python train.py --num_hidden_layers=12 --num_attention_heads=10 --num_key_value_heads=2 --norm="rmsnorm" --positions="rope" --rope_fraction=0.5 --bias="none" --parallel_block=true --init_std_qkv=0.0196 --optimizer="muon_variant"
Each number is 50 + 15 x the weight over its row's rms, rounded and kept within 0 to 99. Layers, rows and columns count from 0. The size before them is the row's rms in percent of the matrix's.

# layer 3 MLP up, 1280x320, rms 0.139, rows 683-737, columns 192-255
103:37 55 49 53 49 31 40 49 76 53 52 75 43 39 42 54 45 44 36 42 49 35 49 89 59 64 39 55 32 30 54 44 26 41 31 64 60 44 78 44 56 29 54 48 49 62 56 75 53 50 47 42 47 33 74 63 62 45 55 78 15 43 80 30
095:32 54 66 57 50 30 65 39 57 34 57 11 39 37 38 30 46 47 46 24 60 53 44 40 42 55 68 73 42 61 56 42 42 34 73 59 73 61 54 39 15 54 63 67 56 63 51 40 53 55 70 75 36 52 57 46 63 39 50 45 51 71 41 44
099:48 58 44 55 37 51 73 73 77 58 69 51 51 39 34 57 36 61 47 30 36 77 48 44 58 39 51 42 30 40 54 38 56 61 63 40 47 64 54 66 56 34 50 56 34 47 54 43 55 41 44 50 67 70 62 37 51 48 50 43 46 34 45 26
101:54 54 59 32 35 64 49 53 63 53 58 57 37 47 51 67 41 62 63 69 34 64 40 77 51 64 74 45 34 43 65 47 81 78 34 16 55 32 71 59 41 79 77 55 55 55 66 45 42 37 62 41 81 53 54 42 64 48 56 69 64 83 44 37
099:44 61 48 50 71 36 55 44 31 38 36 33 46 38 54 45 59 38 75 38 46 33 70 57 56 55 47 87 38 33 62 84 12 33 35 60 65 62 50 42 55 35 39 64 39 53 49 53 64 46 40 36 47 42 45 43 49 49 58 73 66 69 64 74
103:85 58 35 58 38 46 55 42 46 44 43 64 50 58 56 53 62 48 41 27 38 53 54 72 47 78 25 52 24 55 69 52 21 71 79 54 64 36 41 39 70 54 65 37 48 78 61 69 44 51 46 55 43 02 40 68 43 47 34 23 63 24 58 25
106:51 37 67 61 70 54 64 56 42 39 37 42 46 59 54 30 40 72 59 34 33 61 59 46 70 31 57 54 40 40 63 45 18 37 57 49 78 62 41 51 56 35 60 58 50 65 24 58 65 39 71 63 51 65 29 60 61 41 47 56 59 53 48 29
101:74 62 39 49 49 55 54 58 45 44 64 38 62 85 38 58 53 54 62 37 59 36 57 38 59 51 51 52 53 66 32 30 27 62 33 61 54 65 32 26 75 49 50 38 30 42 59 56 40 26 48 54 58 56 15 76 42 27 49 51 50 68 64 53
094:45 48 31 59 56 39 39 64 45 76 59 65 49 69 41 38 53 59 56 40 38 55 69 62 49 33 69 39 15 55 57 51 51 29 61 65 39 51 39 68 81 83 47 35 57 46 55 77 55 56 70 45 38 67 43 53 62 66 53 46 38 45 58 32
102:60 34 68 42 55 47 37 61 48 71 49 67 30 77 83 40 62 40 45 48 58 39 15 39 25 61 21 53 78 39 40 43 43 73 63 65 19 54 81 32 59 46 31 48 70 74 45 84 56 28 37 32 25 37 66 42 21 64 43 32 46 56 21 42
107:42 58 84 64 39 50 56 50 24 69 40 64 63 43 59 55 24 63 56 49 33 06 30 49 36 60 68 49 54 68 62 43 64 19 61 46 61 66 50 56 43 54 32 52 38 54 85 55 56 59 20 46 61 93 39 44 55 45 61 38 54 54 39 55
114:77 64 51 49 37 66 55 59 38 39 34 49 18 79 47 55 65 48 18 36 52 33 73 51 54 20 74 46 58 58 41 51 63 51 48 58 62 36 20 39 18 63 74 58 54 51 53 50 50 53 58 47 50 39 49 48 58 50 77 38 67 49 70 38
103:79 52 34 62 59 35 36 53 53 58 38 34 24 44 87 57 71 39 71 68 49 53 51 57 54 28 63 41 37 63 60 51 67 51 49 48 40 26 50 60 57 47 64 62 37 57 51 45 73 58 50 52 67 63 36 65 67 31 47 39 61 56 58 80
107:60 49 60 67 32 37 38 33 37 60 57 66 69 79 57 43 53 36 35 47 57 37 52 47 35 45 59 89 53 56 69 46 48 40 26 64 72 81 40 25 53 49 84 68 64 56 28 70 35 55 57 87 70 41 56 41 28 30 57 49 67 63 60 56
100:58 23 40 45 54 37 41 71 29 57 51 71 36 49 77 71 30 43 43 42 67 57 34 49 35 26 46 73 49 49 61 64 45 59 55 23 48 55 63 43 30 56 39 56 55 37 64 49 46 41 62 50 32 59 39 49 61 60 55 44 62 49 57 55
106:46 36 74 53 67 42 27 18 51 46 71 69 60 58 54 69 30 30 42 56 39 70 18 17 51 49 58 66 44 53 47 44 60 58 47 57 49 47 66 63 66 52 47 21 30 41 41 61 27 44 51 69 21 57 70 58 62 45 31 37 22 19 21 42
104:60 68 69 37 76 39 28 35 46 59 45 55 51 41 52 42 60 35 38 42 31 38 62 54 74 45 56 63 55 26 51 62 42 43 55 78 70 29 72 33 50 44 32 63 34 73 38 69 25 21 48 25 67 45 55 26 57 40 42 33 67 82 65 46
095:43 44 65 59 15 45 31 61 90 70 38 69 59 64 46 51 64 44 39 75 48 46 41 66 49 44 25 70 46 33 52 37 29 51 57 75 43 52 46 21 00 49 66 59 43 55 22 30 44 46 37 77 55 76 51 43 57 61 70 51 28 52 28 71
102:49 47 60 57 60 48 45 68 40 54 43 55 64 45 50 37 62 33 55 66 67 48 54 54 71 31 61 34 62 64 56 62 39 51 50 39 58 64 19 46 23 78 74 52 33 41 43 64 55 81 43 55 42 57 28 24 47 92 42 58 67 69 53 07
101:58 27 47 51 55 53 36 52 44 46 59 68 42 56 43 33 65 73 32 61 34 47 52 45 24 43 52 40 55 55 44 53 65 36 54 46 42 44 39 54 48 35 43 31 56 24 58 51 57 53 25 46 46 26 55 55 75 71 70 19 67 57 51 52
100:58 52 56 81 27 71 69 31 38 48 62 23 38 43 22 53 46 36 52 47 64 53 51 62 72 07 67 48 67 57 43 44 63 58 41 54 40 45 60 67 58 69 68 38 17 59 49 48 18 71 37 49 59 38 43 46 59 61 46 46 47 45 44 56
098:61 48 46 29 58 46 28 48 65 30 63 23 52 48 50 80 58 35 30 51 36 45 18 46 57 47 60 23 62 62 35 33 28 35 88 46 59 54 65 67 36 46 55 65 75 41 54 21 38 49 62 57 59 45 42 55 56 54 70 40 48 69 40 45
108:61 47 53 40 35 35 61 45 45 61 65 44 44 50 28 36 70 64 65 69 50 20 62 74 41 49 30 66 41 63 41 64 56 57 53 50 79 34 35 44 56 48 42 28 49 23 44 61 47 42 44 75 46 47 44 46 21 57 67 37 78 53 38 47
104:53 63 72 50 51 60 70 50 53 70 56 42 47 44 40 56 48 84 62 45 65 47 31 74 31 76 49 73 41 57 47 52 54 65 37 48 47 30 72 36 30 50 31 60 34 51 66 53 36 34 36 69 51 46 68 83 41 68 72 46 56 62 47 53
094:57 45 67 74 72 72 32 88 67 20 40 53 50 41 50 38 41 48 36 67 35 31 99 56 51 54 49 55 66 54 22 62 34 38 73 65 74 52 66 27 15 64 52 54 48 40 36 44 55 53 44 39 58 37 54 29 27 47 32 35 25 37 45 59
100:38 51 38 50 33 45 69 63 34 30 49 51 32 30 44 53 51 48 61 28 58 42 58 44 73 58 60 60 62 59 35 47 58 58 63 60 45 37 45 36 63 76 52 66 63 45 77 68 70 60 37 57 32 70 73 21 49 26 27 34 42 45 41 47
102:37 42 47 38 36 52 37 63 43 40 60 47 62 21 76 46 43 49 44 37 75 70 62 63 46 33 62 35 34 41 50 57 54 35 27 79 75 48 47 72 73 39 40 42 44 58 47 45 62 62 41 51 55 55 30 54 56 58 29 67 59 68 62 25
096:51 54 54 79 50 33 58 48 72 27 54 54 51 67 49 81 39 56 45 94 52 64 77 52 50 44 46 40 26 46 21 80 47 54 36 61 24 41 57 44 54 40 67 75 53 56 35 67 42 81 44 46 35 38 35 69 45 54 54 49 66 28 70 36
102:32 30 30 35 36 41 42 36 80 61 41 16 11 57 70 46 82 57 38 70 46 41 40 43 42 69 66 70 47 56 45 67 63 35 49 64 40 35 42 68 78 43 19 29 74 74 33 31 30 56 71 38 48 29 45 57 42 25 58 38 55 41 55 41
101:41 45 70 75 59 38 89 38 53 47 40 34 42 50 75 64 80 63 44 53 49 99 38 60 70 52 50 16 53 40 48 76 21 66 73 61 30 36 49 51 49 66 42 48 59 62 54 32 64 93 71 50 43 44 80 45 53 59 43 31 69 49 54 33
097:70 53 59 54 41 70 61 49 74 43 59 51 50 46 00 48 47 44 53 77 20 19 45 42 46 49 58 47 33 36 37 70 51 26 52 40 47 67 51 49 44 44 70 25 27 49 30 53 36 52 73 59 41 91 54 61 42 60 41 40 39 51 55 21
101:30 58 20 34 45 48 43 74 55 53 43 45 36 60 62 52 72 44 52 28 48 55 51 44 32 46 70 67 42 53 48 73 57 81 49 47 42 61 58 45 55 68 60 25 75 66 60 35 63 61 31 61 41 45 48 67 36 23 44 37 22 55 45 73
094:66 49 68 52 48 35 26 64 69 57 38 36 41 63 47 59 64 51 31 39 42 71 35 72 53 80 49 55 37 49 35 64 42 48 35 44 45 38 48 31 52 41 50 46 37 48 35 62 57 71 47 73 52 36 53 53 65 55 30 23 54 45 29 38
093:55 47 18 43 41 46 61 48 48 84 52 54 42 32 25 60 72 34 39 83 22 44 50 72 36 63 45 69 36 46 47 70 64 25 42 33 78 70 46 64 78 59 72 35 49 49 63 51 60 49 57 52 30 66 29 70 27 27 34 57 26 25 75 47
091:73 57 54 46 51 81 93 71 54 66 65 61 43 58 61 61 91 50 58 69 33 65 25 42 61 41 40 63 44 71 22 46 27 39 64 64 53 27 28 51 54 49 58 27 34 55 30 28 45 21 42 45 68 65 79 28 31 58 53 39 30 42 44 34
100:46 37 24 40 31 53 52 76 52 61 58 33 61 44 73 55 55 79 34 51 58 48 47 35 50 40 60 26 70 36 69 59 39 62 25 41 70 56 26 48 11 24 45 23 83 49 43 44 29 61 31 20 54 80 43 41 37 56 43 58 52 52 39 30
100:70 22 66 47 60 45 42 66 56 53 56 40 35 56 45 47 60 45 57 61 50 57 65 05 42 78 57 72 57 57 51 63 50 85 36 47 23 36 58 33 67 67 50 57 39 55 61 75 45 42 65 50 23 68 52 69 50 36 59 57 27 64 36 53
101:69 48 52 61 27 44 51 68 51 60 66 71 76 35 46 56 31 76 24 57 53 51 54 58 43 78 52 69 50 68 40 68 47 50 44 64 45 59 26 47 45 38 47 83 46 63 69 59 48 27 68 68 64 86 28 19 56 56 45 40 59 44 58 18
098:64 87 76 33 32 37 50 54 46 50 45 34 46 76 35 59 28 61 45 36 44 49 41 25 37 60 46 58 64 53 18 46 40 58 32 57 29 48 25 16 45 38 45 46 61 55 54 46 55 36 44 50 55 47 37 31 28 44 31 58 33 31 56 71
104:54 51 57 48 63 40 46 63 59 61 60 76 45 45 70 52 51 50 40 33 64 44 41 51 84 49 27 33 61 61 44 60 77 19 41 43 38 37 50 72 36 50 67 56 54 34 33 27 74 60 45 58 67 66 46 19 54 26 55 72 63 36 67 53
097:62 48 37 78 14 74 67 73 75 67 35 64 48 36 71 38 64 60 59 62 49 65 55 40 57 56 53 45 87 57 40 69 42 58 43 58 50 49 32 35 86 62 74 61 52 60 36 72 11 44 68 76 40 55 49 32 28 42 29 45 51 51 71 57
104:68 36 69 46 24 60 48 35 43 61 53 86 64 28 51 29 32 40 41 77 42 58 61 59 66 49 61 53 31 53 42 53 73 50 35 66 69 61 73 66 50 52 75 55 27 45 45 44 61 55 68 72 58 41 30 58 77 43 43 63 78 57 49 44
097:51 47 45 42 43 49 58 42 59 65 37 31 54 42 70 43 48 69 49 50 42 36 56 57 91 32 43 19 61 36 57 37 64 47 58 66 57 48 86 74 66 28 56 53 30 55 49 49 50 81 47 68 37 40 34 29 40 56 42 57 82 42 47 64
095:50 39 40 69 38 48 46 39 35 60 70 53 26 79 36 63 41 53 44 43 60 33 44 31 37 64 35 58 53 16 29 48 20 49 50 38 46 55 64 74 29 70 50 36 56 34 45 50 51 76 64 36 46 50 57 34 69 46 31 31 40 42 66 59
099:45 56 46 52 65 30 69 41 52 35 30 58 46 34 53 56 45 57 54 44 51 46 26 84 53 51 41 40 44 62 55 40 13 67 55 37 49 46 63 74 50 35 64 25 66 74 48 70 57 75 66 31 39 67 37 52 59 61 42 36 50 55 55 51
100:51 41 34 57 32 47 45 46 48 56 46 51 54 36 61 46 73 38 49 72 39 51 35 41 40 63 56 61 74 60 23 47 38 24 57 38 65 62 56 47 39 76 53 58 52 65 21 86 56 41 27 53 40 54 46 36 45 14 36 52 14 53 40 62
099:77 53 48 40 45 13 43 58 70 41 52 64 26 43 34 35 72 21 41 44 50 34 61 48 44 49 43 31 60 52 55 58 48 58 49 20 61 58 55 39 79 46 50 59 41 69 76 50 40 19 49 45 75 59 50 75 44 32 49 44 34 43 78 40
103:59 40 52 62 62 49 52 39 35 68 82 40 58 69 48 13 53 55 80 48 36 43 53 16 50 50 62 71 40 62 51 51 76 11 66 44 59 28 41 43 62 42 42 43 43 39 41 61 65 59 34 46 39 42 38 28 42 58 46 42 64 60 76 25
097:71 63 44 43 29 43 52 26 51 12 68 51 03 43 55 42 69 62 36 49 32 54 62 60 18 36 57 39 40 54 80 50 61 53 36 52 33 57 27 31 37 70 54 44 64 49 44 36 60 60 56 57 54 67 47 58 32 51 43 52 37 56 70 52
094:38 44 65 59 27 39 19 70 38 58 84 40 59 62 45 37 71 49 45 34 49 47 50 88 82 57 36 54 67 80 33 45 51 40 46 40 77 48 50 66 59 32 50 49 45 54 65 39 54 73 70 53 74 53 77 34 35 41 39 53 56 42 79 41
099:53 61 50 43 37 62 24 49 44 29 64 36 48 40 51 33 51 44 28 68 34 57 75 42 43 41 45 45 52 43 70 58 43 42 28 45 42 37 51 52 37 61 57 48 44 48 56 39 61 74 53 36 61 40 33 43 55 36 54 20 04 81 62 31
101:79 48 30 42 39 41 21 44 45 46 45 37 40 39 41 54 56 36 59 43 71 65 54 42 74 49 79 34 44 61 87 57 65 69 24 68 60 37 27 51 57 42 67 58 42 28 82 64 50 64 43 63 52 54 38 51 48 64 58 59 35 57 43 50
098:49 46 70 41 29 64 70 43 38 23 57 81 49 61 57 73 56 54 35 71 13 40 36 52 43 58 16 73 57 57 49 26 47 45 59 88 46 57 82 33 53 45 65 54 42 26 44 51 34 22 30 64 62 51 44 70 47 45 30 40 53 54 53 33
096:52 35 71 24 30 73 51 38 33 68 22 61 32 58 46 32 70 58 67 53 18 49 48 49 45 29 42 53 44 37 35 54 50 48 90 56 25 57 56 57 60 43 67 56 47 63 42 46 63 51 30 67 32 57 32 55 47 57 28 51 24 69 60 45
090:26 40 58 67 52 41 40 66 20 16 40 72 53 38 56 77 47 33 70 51 66 15 29 67 51 59 44 47 62 47 51 51 53 35 52 56 51 48 20 61 56 49 48 62 31 38 52 43 42 67 34 80 45 30 61 58 47 38 52 76 45 60 67 29
# layer 3 MLP down (transposed), 1280x320, rms 0.0689, rows 683-736, columns 192-255
102:43 75 25 35 46 41 51 37 63 47 28 61 66 44 41 46 28 51 59 35 37 36 61 66 79 32 44 68 66 40 21 39 49 50 73 40 65 26 83 46 53 61 59 58 41 28 52 64 48 49 55 26 96 69 79 50 80 64 70 47 74 26 67 31
100:72 42 44 52 32 51 47 66 57 38 61 57 49 31 42 38 53 40 35 41 48 54 58 85 40 89 44 88 57 35 63 68 50 73 61 71 31 36 49 28 62 49 75 56 29 64 38 51 61 35 04 23 28 33 63 60 64 31 89 45 47 53 60 48
100:35 26 27 47 53 63 46 59 60 32 32 28 50 89 68 47 40 35 24 51 65 43 64 37 29 43 30 59 71 36 60 33 52 23 53 57 43 60 36 31 64 49 35 24 38 51 56 49 15 52 71 54 75 42 40 70 52 67 44 49 64 38 38 44
099:40 81 62 64 47 63 34 48 64 29 57 94 51 69 55 63 15 66 26 34 61 34 37 52 48 31 41 34 53 43 57 67 63 72 39 38 37 56 49 47 20 78 50 47 33 42 35 80 36 48 56 48 07 65 50 74 53 23 29 43 75 70 48 58
098:21 30 57 56 37 60 47 39 45 47 35 95 17 51 44 27 50 46 18 22 80 58 33 57 55 39 53 57 54 45 35 56 42 38 67 70 35 66 31 14 60 62 70 26 73 62 40 39 43 64 68 52 24 33 78 45 45 44 55 56 69 64 47 53
100:35 48 46 44 46 41 30 23 22 58 53 30 24 32 26 64 27 43 47 63 73 64 62 41 65 41 31 31 58 43 43 76 28 49 46 50 67 49 59 48 64 65 24 81 45 33 36 65 40 80 39 58 63 48 34 29 62 58 61 73 31 44 71 53
104:55 27 45 48 46 60 35 41 37 50 66 43 65 44 66 37 84 38 44 74 64 76 33 38 60 44 55 62 53 28 34 50 50 30 47 25 46 75 58 55 51 53 22 29 47 60 45 45 58 66 62 49 59 47 51 62 32 53 54 64 45 47 67 53
102:49 66 48 25 49 68 37 62 43 58 40 28 62 40 42 15 47 36 65 84 67 62 66 59 24 67 57 50 41 69 51 22 25 46 76 42 57 52 34 46 25 54 60 49 30 70 19 34 59 45 45 66 65 43 35 40 34 71 63 32 37 67 15 33
095:18 53 48 56 31 66 27 70 60 67 39 51 29 64 58 43 54 60 66 27 46 65 65 41 51 56 34 35 34 37 54 63 55 91 32 68 25 39 83 37 37 61 78 34 38 65 56 36 43 61 45 85 45 51 56 60 30 44 76 54 74 43 69 65
102:53 58 27 28 47 49 59 36 37 78 68 38 59 34 36 53 49 70 70 60 57 76 57 46 51 40 57 59 37 67 56 49 45 68 44 46 62 41 68 65 45 57 56 68 48 66 60 37 47 51 37 45 70 44 34 73 57 58 50 75 54 31 76 68
104:45 74 62 41 75 58 21 45 47 69 43 51 42 43 65 60 78 61 48 70 67 22 48 43 57 31 69 54 52 51 49 06 45 59 73 28 40 46 41 43 58 36 48 23 43 58 65 44 37 60 75 52 59 74 41 48 45 46 62 37 65 59 54 25
105:76 42 60 50 27 69 34 52 25 65 60 38 52 54 34 69 26 51 38 69 53 33 65 41 50 35 47 42 39 36 42 51 39 66 31 30 51 36 66 53 14 52 45 36 46 35 49 74 56 36 43 34 37 50 35 36 17 35 85 45 41 34 61 41
100:59 35 70 61 54 73 75 73 49 33 23 53 49 45 52 63 73 52 73 60 47 60 55 10 79 49 34 46 49 48 60 45 39 46 39 19 40 65 26 48 36 44 56 31 83 66 68 49 53 46 56 22 55 79 42 54 72 84 66 46 51 58 61 25
100:42 27 50 75 48 27 36 24 45 54 54 34 63 43 49 49 41 32 66 37 61 52 72 50 55 45 68 37 69 56 38 40 40 78 23 49 49 62 36 68 68 60 63 50 44 59 46 41 55 61 71 76 53 37 37 61 35 31 40 39 85 76 55 55
103:41 67 75 30 46 90 80 40 66 57 29 51 34 40 48 38 58 54 58 15 28 40 29 44 46 33 55 46 41 48 58 33 53 44 44 53 28 67 59 63 54 54 27 36 50 33 25 89 43 53 59 47 69 53 63 30 56 26 55 83 55 48 44 92
107:50 47 66 49 40 52 32 66 39 66 36 66 78 48 77 51 12 37 71 38 50 56 68 41 51 29 47 38 42 32 58 48 40 66 44 50 63 55 39 35 37 41 60 32 30 60 52 58 30 59 51 43 21 54 67 53 32 38 44 36 40 37 50 63
097:51 61 63 54 36 41 62 49 51 55 62 65 65 69 20 27 55 38 76 33 21 36 51 37 44 61 33 46 54 49 59 53 78 40 26 37 64 71 47 29 54 67 45 62 44 40 32 76 21 61 52 43 69 53 86 37 47 61 45 74 54 52 64 69
098:46 61 72 31 36 48 33 38 52 42 73 56 36 66 49 71 49 63 38 47 57 42 51 54 37 56 88 59 59 43 57 27 46 56 47 37 52 39 64 15 37 41 32 59 37 56 52 52 44 46 40 53 47 47 31 68 58 53 52 62 34 53 42 12
102:34 68 39 65 54 36 67 45 71 44 70 41 63 55 56 40 47 71 24 38 26 45 36 52 86 23 50 57 49 47 55 59 31 39 54 69 30 60 48 70 55 54 16 57 50 43 22 59 50 58 41 35 49 59 45 58 50 38 57 52 39 57 61 39
106:53 43 84 62 53 44 42 30 46 33 51 43 34 44 41 49 17 61 49 54 43 43 43 73 24 25 40 58 38 48 55 51 32 43 25 37 47 48 72 40 47 37 48 43 54 60 66 52 66 67 38 46 90 77 50 27 41 61 20 29 39 61 65 52
103:58 37 73 62 69 60 34 57 38 19 60 50 43 47 45 49 60 46 41 63 27 40 77 30 52 40 49 57 45 78 63 47 38 58 36 59 80 56 64 39 79 50 63 31 49 64 50 62 37 42 55 52 67 59 58 60 33 57 53 83 57 50 45 45
098:64 58 74 71 34 58 57 50 99 42 45 57 51 62 44 47 83 50 52 41 58 29 63 48 43 41 70 54 36 52 38 40 36 68 29 52 46 62 87 38 62 42 61 82 56 60 40 52 30 55 83 40 36 43 43 60 47 46 46 56 68 58 31 46
106:50 29 33 49 64 39 16 64 45 77 53 65 63 70 63 76 52 92 43 39 80 30 47 65 52 51 55 23 47 61 48 52 46 49 47 30 50 73 61 52 44 61 47 45 42 55 62 68 81 99 64 13 48 40 40 61 59 51 59 46 70 63 41 74
103:72 42 67 46 25 50 18 68 41 14 41 35 72 63 41 53 41 46 75 35 37 63 49 32 48 40 43 62 71 47 68 64 35 39 22 48 62 53 45 48 32 67 94 47 48 12 64 54 36 52 44 37 26 43 65 56 38 49 57 76 62 51 78 61
100:53 54 17 59 50 68 55 40 54 12 69 49 61 76 39 55 51 23 58 53 35 48 58 66 55 57 24 55 70 46 43 52 52 57 87 14 56 79 36 55 60 36 79 37 62 50 27 50 76 56 76 28 78 70 50 48 67 50 26 54 64 49 54 28
101:43 66 55 40 52 40 47 42 54 42 57 62 56 61 69 42 40 54 49 70 43 36 63 43 54 58 24 73 29 36 63 50 40 47 49 22 64 57 69 44 30 51 59 61 67 61 49 46 59 30 73 68 41 27 42 62 56 79 64 67 63 51 46 50
099:43 39 42 65 69 30 42 58 64 19 48 58 32 35 39 68 57 35 66 27 38 46 89 46 33 46 32 43 36 36 67 46 78 59 78 44 50 64 49 47 22 13 20 64 61 47 18 43 30 56 35 31 58 67 28 60 62 30 44 34 46 47 40 46
091:40 38 55 50 55 36 54 39 42 57 56 26 49 61 50 40 36 34 53 26 66 47 29 06 56 42 39 62 39 49 38 63 47 54 64 42 48 45 57 42 23 40 91 58 53 48 61 52 47 66 49 36 66 43 50 81 41 67 64 60 47 57 35 14
101:29 61 39 73 44 39 50 43 76 57 27 59 61 67 50 68 55 44 55 30 61 25 38 51 35 70 44 39 47 55 12 29 56 52 65 49 37 72 56 61 34 34 60 35 63 43 60 63 47 49 45 64 45 58 38 48 69 64 47 43 51 76 34 64
101:47 58 62 62 53 40 75 59 50 56 61 68 46 27 59 42 64 52 76 42 48 48 41 69 49 46 17 44 40 69 51 64 51 25 38 78 26 55 68 34 56 67 55 48 45 38 42 74 62 67 22 11 34 16 81 57 27 49 66 56 50 59 40 48
096:39 56 47 38 34 28 47 53 50 55 67 47 69 56 54 32 37 40 36 56 48 63 31 60 67 78 55 52 61 55 39 30 83 76 44 47 56 28 50 41 61 60 46 82 63 47 57 54 49 50 33 66 33 45 51 51 41 43 60 68 86 47 48 64
099:78 29 48 73 78 44 91 45 60 31 42 23 43 40 70 39 19 44 39 48 36 46 45 32 70 31 51 39 38 35 64 70 45 44 60 69 35 47 59 44 39 63 47 80 33 24 32 56 40 51 49 61 65 59 53 33 19 41 46 53 44 35 64 36
096:28 43 50 78 38 61 39 35 45 53 39 44 50 44 31 62 48 49 54 38 48 44 60 72 68 32 45 47 53 29 49 49 59 28 45 73 46 39 34 51 38 35 40 44 66 58 32 53 70 61 46 59 31 68 69 51 29 69 39 61 34 50 49 41
094:52 62 58 51 67 41 66 43 83 34 34 91 39 51 70 60 67 46 49 41 64 52 56 09 20 63 78 83 50 46 61 36 39 58 61 54 53 30 63 73 59 37 32 36 46 45 66 21 29 48 69 22 41 51 55 47 29 56 37 82 40 39 40 66
093:63 84 25 47 29 53 61 49 38 37 60 57 41 31 42 62 17 66 69 65 56 44 60 46 47 36 28 48 62 50 35 67 59 26 73 53 31 53 45 41 53 20 59 49 85 56 63 72 43 59 49 58 71 50 47 22 52 35 38 50 40 15 59 84
105:68 68 48 51 48 28 93 71 52 59 29 32 48 68 57 35 63 51 63 51 44 45 45 32 21 46 60 47 43 47 32 38 78 43 29 40 48 40 77 59 68 38 68 23 23 52 59 50 56 66 60 59 43 50 72 71 44 81 47 29 47 63 67 40
103:60 50 20 51 30 22 39 39 49 60 43 56 81 57 18 46 52 48 38 49 80 54 40 45 47 61 39 47 45 79 49 57 74 21 54 36 46 52 56 59 37 52 60 50 33 28 23 56 44 40 13 40 47 58 52 32 39 71 66 43 25 54 32 53
096:48 46 39 28 65 46 25 44 73 34 56 64 42 51 63 54 43 58 62 93 35 60 54 42 36 60 54 48 62 53 47 38 60 38 28 50 60 50 90 47 55 58 68 28 40 45 70 32 56 58 63 70 70 56 43 53 33 47 63 20 46 69 39 22
099:58 45 73 43 52 47 63 46 37 86 39 58 37 34 71 44 53 55 12 54 81 63 40 59 52 49 29 49 59 35 19 62 25 33 48 56 68 59 32 75 68 29 57 35 44 56 48 54 30 44 38 48 47 53 50 30 28 45 74 58 32 65 43 45
103:67 80 30 44 80 69 55 72 49 74 28 76 55 33 34 86 66 70 44 72 46 38 61 64 54 54 32 40 51 45 58 59 81 68 37 55 35 26 38 59 41 47 51 49 64 63 46 71 36 50 61 59 55 50 34 41 63 21 38 41 72 57 55 50
097:35 57 32 68 38 58 47 65 36 42 41 56 72 60 29 32 56 39 72 35 58 33 45 42 91 36 43 54 13 43 63 47 47 24 44 69 58 46 43 71 52 58 31 49 64 77 38 64 49 65 58 61 33 67 33 72 38 53 48 51 64 26 68 37
101:61 87 61 40 49 37 40 36 43 50 78 68 61 45 50 48 60 50 61 54 53 28 39 57 42 35 29 62 55 79 50 51 41 44 52 33 57 56 37 35 31 12 36 09 19 52 47 13 64 57 59 55 37 36 36 36 51 48 39 48 71 52 51 60
096:51 68 24 52 39 33 56 27 42 32 42 62 91 25 59 37 40 37 53 35 53 40 38 51 22 75 56 34 74 29 72 50 44 35 40 38 71 46 68 43 56 09 49 74 40 56 52 56 50 55 45 82 47 61 64 45 43 68 66 55 69 50 61 58
099:61 51 61 38 31 57 46 59 67 64 40 43 23 55 34 41 66 63 34 65 64 64 82 39 31 61 57 45 44 45 69 54 42 67 81 72 34 45 55 61 39 32 45 36 34 58 90 32 59 48 43 47 37 59 63 48 80 51 85 51 45 60 39 79
106:50 34 37 44 39 51 31 31 83 61 42 85 43 65 61 62 36 41 56 46 33 59 73 38 46 52 39 49 51 58 43 44 35 68 46 49 36 60 52 63 37 43 24 39 39 83 71 50 55 45 69 38 50 57 76 48 79 56 13 27 75 69 62 53
099:31 47 55 35 70 80 42 55 57 80 36 70 58 63 40 40 25 63 64 71 30 32 67 56 58 50 59 73 45 38 57 54 58 33 38 50 39 51 52 47 49 50 28 43 38 32 43 81 63 51 52 46 56 75 53 61 51 33 27 83 44 57 51 46
099:50 65 19 37 75 51 45 44 35 64 35 35 70 64 51 69 40 45 36 67 56 51 61 12 39 66 54 65 17 64 31 62 81 36 64 47 76 67 39 53 46 55 43 36 50 73 40 52 27 62 40 54 53 40 53 41 45 97 54 34 48 51 61 65
103:66 32 42 71 56 43 32 61 40 35 35 71 51 86 60 41 53 38 51 64 39 94 46 77 61 56 44 56 50 51 75 32 46 34 46 61 54 40 52 74 39 65 52 46 45 60 40 66 54 42 44 53 43 49 52 67 31 35 58 72 28 55 61 48
098:37 49 76 30 38 37 67 49 53 41 31 52 40 53 33 57 52 48 59 49 47 56 53 44 52 32 46 37 24 57 48 65 55 48 46 35 59 59 63 46 50 24 62 68 66 87 74 57 49 71 60 64 57 61 53 29 39 53 57 32 53 28 36 36
096:48 19 47 50 48 56 71 41 73 49 75 18 55 58 49 46 38 58 65 49 29 69 67 44 58 60 57 70 53 24 40 49 60 45 73 46 40 24 44 39 69 44 51 44 46 54 44 57 55 40 41 70 20 53 34 67 47 52 68 61 36 43 44 50
097:39 28 58 39 66 57 56 51 57 55 66 29 73 48 31 50 52 56 43 42 60 43 46 32 72 52 65 51 50 42 64 46 69 54 38 42 54 51 56 54 65 44 62 59 60 30 66 70 60 55 02 45 60 46 05 50 40 68 34 67 74 51 38 65
102:57 30 34 49 33 38 61 70 43 48 17 44 35 43 33 91 53 52 48 65 82 41 38 65 67 56 65 59 27 59 41 31 35 54 86 28 75 47 30 22 70 53 69 33 60 33 81 48 22 34 32 46 86 47 55 52 52 65 45 51 57 32 76 27
103:59 73 34 55 61 71 56 45 49 42 69 30 57 32 41 68 30 36 30 59 59 65 55 76 38 27 62 50 48 59 50 62 56 73 34 63 30 46 46 43 48 52 41 22 21 64 49 70 89 18 64 39 45 41 63 50 45 62 64 48 21 30 78 53
096:21 53 22 56 45 75 52 46 66 37 38 43 22 38 55 59 57 60 79 55 56 38 33 54 59 45 63 45 62 47 56 82 41 40 57 56 55 50 46 71 54 51 73 54 74 55 59 26 42 52 47 66 50 57 29 38 48 39 45 33 53 38 31 36